{"num_key_value_heads": 5, "optimizer": "muon_variant", "lr_head": 0.00692, "train_tokens": 136800000}
Each number is 500 + 50 x the weight over its row's rms, rounded and kept within 0 to 999. Layers, rows and columns count from 0. Numbers have three digits each. The size before them is the row's rms in percent of the matrix's.

# o: layer 3 attention output (transposed), 160x160, rms 0.139, rows 8-24, columns 0-79
# v: layer 3 attention value, 160x160, rms 0.145, rows 9-24, columns 0-79
o8 091:543465472436540525620444491495548541504564511582463507477566477506434488611506539409488504532526566546592526601582506596489495445459568473479515462505440532447510529477386519532436526436494576529486500452498504567547536500498446550513483515
v9 092:540411470514587504475451588496486517494402520554465456534490511508484513493465555521476636463506547536515481500437448452463425557386506507572500512528483455476504554552491576482584487518485495572428521518448547485436515565534480558446499438
o9 078:542492470487448388502459468427466494536548527418484581450431480549499560572522486525503508601420423567498467563550514509470528546645511500510433503441460478481538478566544447575491469439508534517531533449498499503509426562569493424587492558
v10 102:502391478501576466494527511465537495554533483501517449507498569606438505478538490491524494327450570527543502542440616495476672532469430453514571523512527566579497554492487482503560510511476499503395447487499487490444522483524471547477499539
o10 056:540519518535429441436483462463424550444442556565428569434527466410531518587544517406564533566633469460556447479540470530489438527471530514420416479552490443434520510559504481544514515438534495439577526441499528444514518484464558542561496536
v11 077:506566433439536454577534491516525519452584400549515600548498504522562474486535444493553538503567587498558489512551543493486498549443591512447480526613529475499471523538514555485563539522495532545445439571516507522577435513597501539514547557
o11 075:566504477527460496479455618559524448605465532506595436473563509420523467503531516553432597476510440505526429484441519450437496435493511475482514524468463411584494474473528469550468456448457329481493557425501527532460502540506514507623546431
v12 078:466522453431560403474504493612539520403540502472480509527625576456548487498521570503474524596553512487604527487449378494498577475485467476566502483359480621536480529484517447470537459569549527464384430509508572471506620536535441528489511553
o12 092:392438543548478519448468465472410428514445519602546495541495461429413525381486518538549498510475450527439516509538546511452455532479496546533473515521558505479491410504589521481533514467522453600576393431476504513553496498458573459509478439
v13 077:460454454550509493516478460548496535567503503523489557497535491540540478499525479479510446414485469437568526413508563525488471499479549511479472506525470577536472492503482486470438578509487546459442506525479549547459432494502548497541552449
o13 090:494449464412432479540435486479542529485490528498452430544433469450467511486520415518515553492474583469456543489494474504571526491558459450455410385360555399585484491524473561583501410422506546504545484490516450502470496552453410600523525492
v14 078:506438482535433495493418547564477473525421505481475542511377518499457472500522620508442417498563523368457536512481441517499371397454559465515380457438450564504486463550552554486441555492490518405539497467477428537467582436489598508507521496
o14 089:511502512449515539552560488513494501437550561567441457490530481484461492432556488467550531552498510547416408480549552520532610487495458517475581458508576440437434566460407500565534479478466432570427516487492520523542547543545471583501516491
v15 082:499481488433520448516558440492474452527562444456532509493573461442499565531623622511524442395432430499460535468535463534531421472515502541432501522515506441513491470508512505479420558499501514516465496509531456536507580471546462446510492413
o15 072:342468525560459486485556462525609568443458525487490426535554490456469531347428471488509463463546580423519466508494535447534543528448492427472454495421560464513520466552480493542493498568457463545508536523509503546517476485482502506428463519
v16 080:459449453544503518443448436487505472484479561519488402572490569467536514487450475515530574456527504609585482566528516549507422481521581502479583427469485544466467521552479613482563493504492467479471513497417508492510441598432346509494473417
o16 093:568422466521518433524538518466494523416510530475491557520413483507512384441491503485393494561453370524448474413444517393490508532542438504573444479492547470439567538517562475514359574511503541556448517526588517470441498507553485437458485502
v17 075:493569552340612427525544539579498509503553497528542519511463469515540495506513412501519473461482536539495530430405450506503532531607521553539532491542475605549522441469462494498576570470431469521550444469472393485440621549501392495497516471
o17 066:569483545572403432552400549531496468440432504469584464535544557550529462548510586465560540520490629476570566579511470583517479606433509438469493468553416367485540529535528511464448388546535399541488560517488446494540466474553506500468527515
v18 085:460462417521534584418532416491501514471533607509509418484478490521535531532621681527468426510509607536510486531496552540439661428507491542496479470521456524488476529534499514476497508517487532558523436403471450462570414525451531513485476493
o18 105:478463507424591442526498553514456476433532498526470579367504506508380526412519331403550484504473521496566489475538424520491411478566436510451577585455495493506445489560464482500427476392536495425568517550465580497394552544490586454444478536
v19 079:457516471463440485557573577543456459501558446521517480455504500601510473479422530496523430474458374517533511514460506537460568539591438493505471441609482385368480491532487491548526437451463509518563481483504379480412484540413483548526504499
o19 079:600568633447558569515481545519560496464461529599539498554420587395493542535517410409516538417501567539473485443520497425504492489477517457537605526517492547520593434496496525479498523537548507522443474449501448569497502528568441450484621534
v20 071:486492450465455439561582532433484542427465541479490565393431441510519522483485447529526461537553503434624485492502553552454526486497656455541535497489497576486516486514520486472404442517537522461519499533525515553469560519398585577482509471
o20 073:461474527488487585507468540564603487533534450573532497525584501497500519455501536425422561468489454505431395504454523413543526476578404525485553467429500471507533495560554517490653496602542534554467614461488421492514552447531494460490567588
v21 077:501556527500502535477527391531473554494637508522516548456421478399518542532490442502483542625498560418579496433496492524466397539527498485557559464577505462479542453508498450500580505500482485517570517517480563561460527453534506450528396417
o21 091:462654439507451473449510583518495516594499453469563468522488513521488401432442590515492500444499546559465570463451461483498560510496468525443424530488535510560414453485537553462527533549513477518497497455511432519523507442438508551409697594
v22 072:523622586530452504473373528473495488549483507555528426519485482565465544491471485495462554441496473486516524554481546516478482472543582470495530452550460494401527542538439564500494520503525428529558484544541463474468532593445464543540527503
o22 092:568503466482538585608571499540526518450539543516465468477415517523512469516482555506423561558534525484502443432489582530534478481526531552449546544543525519514458462544532501478444426539459512479442414451579475516493459404501441372416506512
v23 090:458458443436514490566406404528577520514479583494532493491527516532475427488547542508522564504488466585427516533537594491527538566529482521525483535551495610543490495466493547517622485520518538538430447516466401467456462562519424521529481532
o23 074:481513536548448560436504480476551482477525476548500556576525506434458503621443495484489529512437450486526488545431442464482428440406517471513471447468525511598530530552496464459436529482495368543483594446483594415435526437600522493492468412
v24 083:541556463464532557522512636358543496420491527481504487521541491497507517513538419512474522426482455482554537452449553477459463493431504482572491552582464532541501483474478472467503466494453449527484508456472523479537430527509432446473487434
o24 094:462485583556525493454458418549398501540413488464534494590481498531545446483537543479510468515436492453472452500458509535490471460521545449463495464499432512448499513548504514543493515468501536540478487617575449429403476486496507577521642546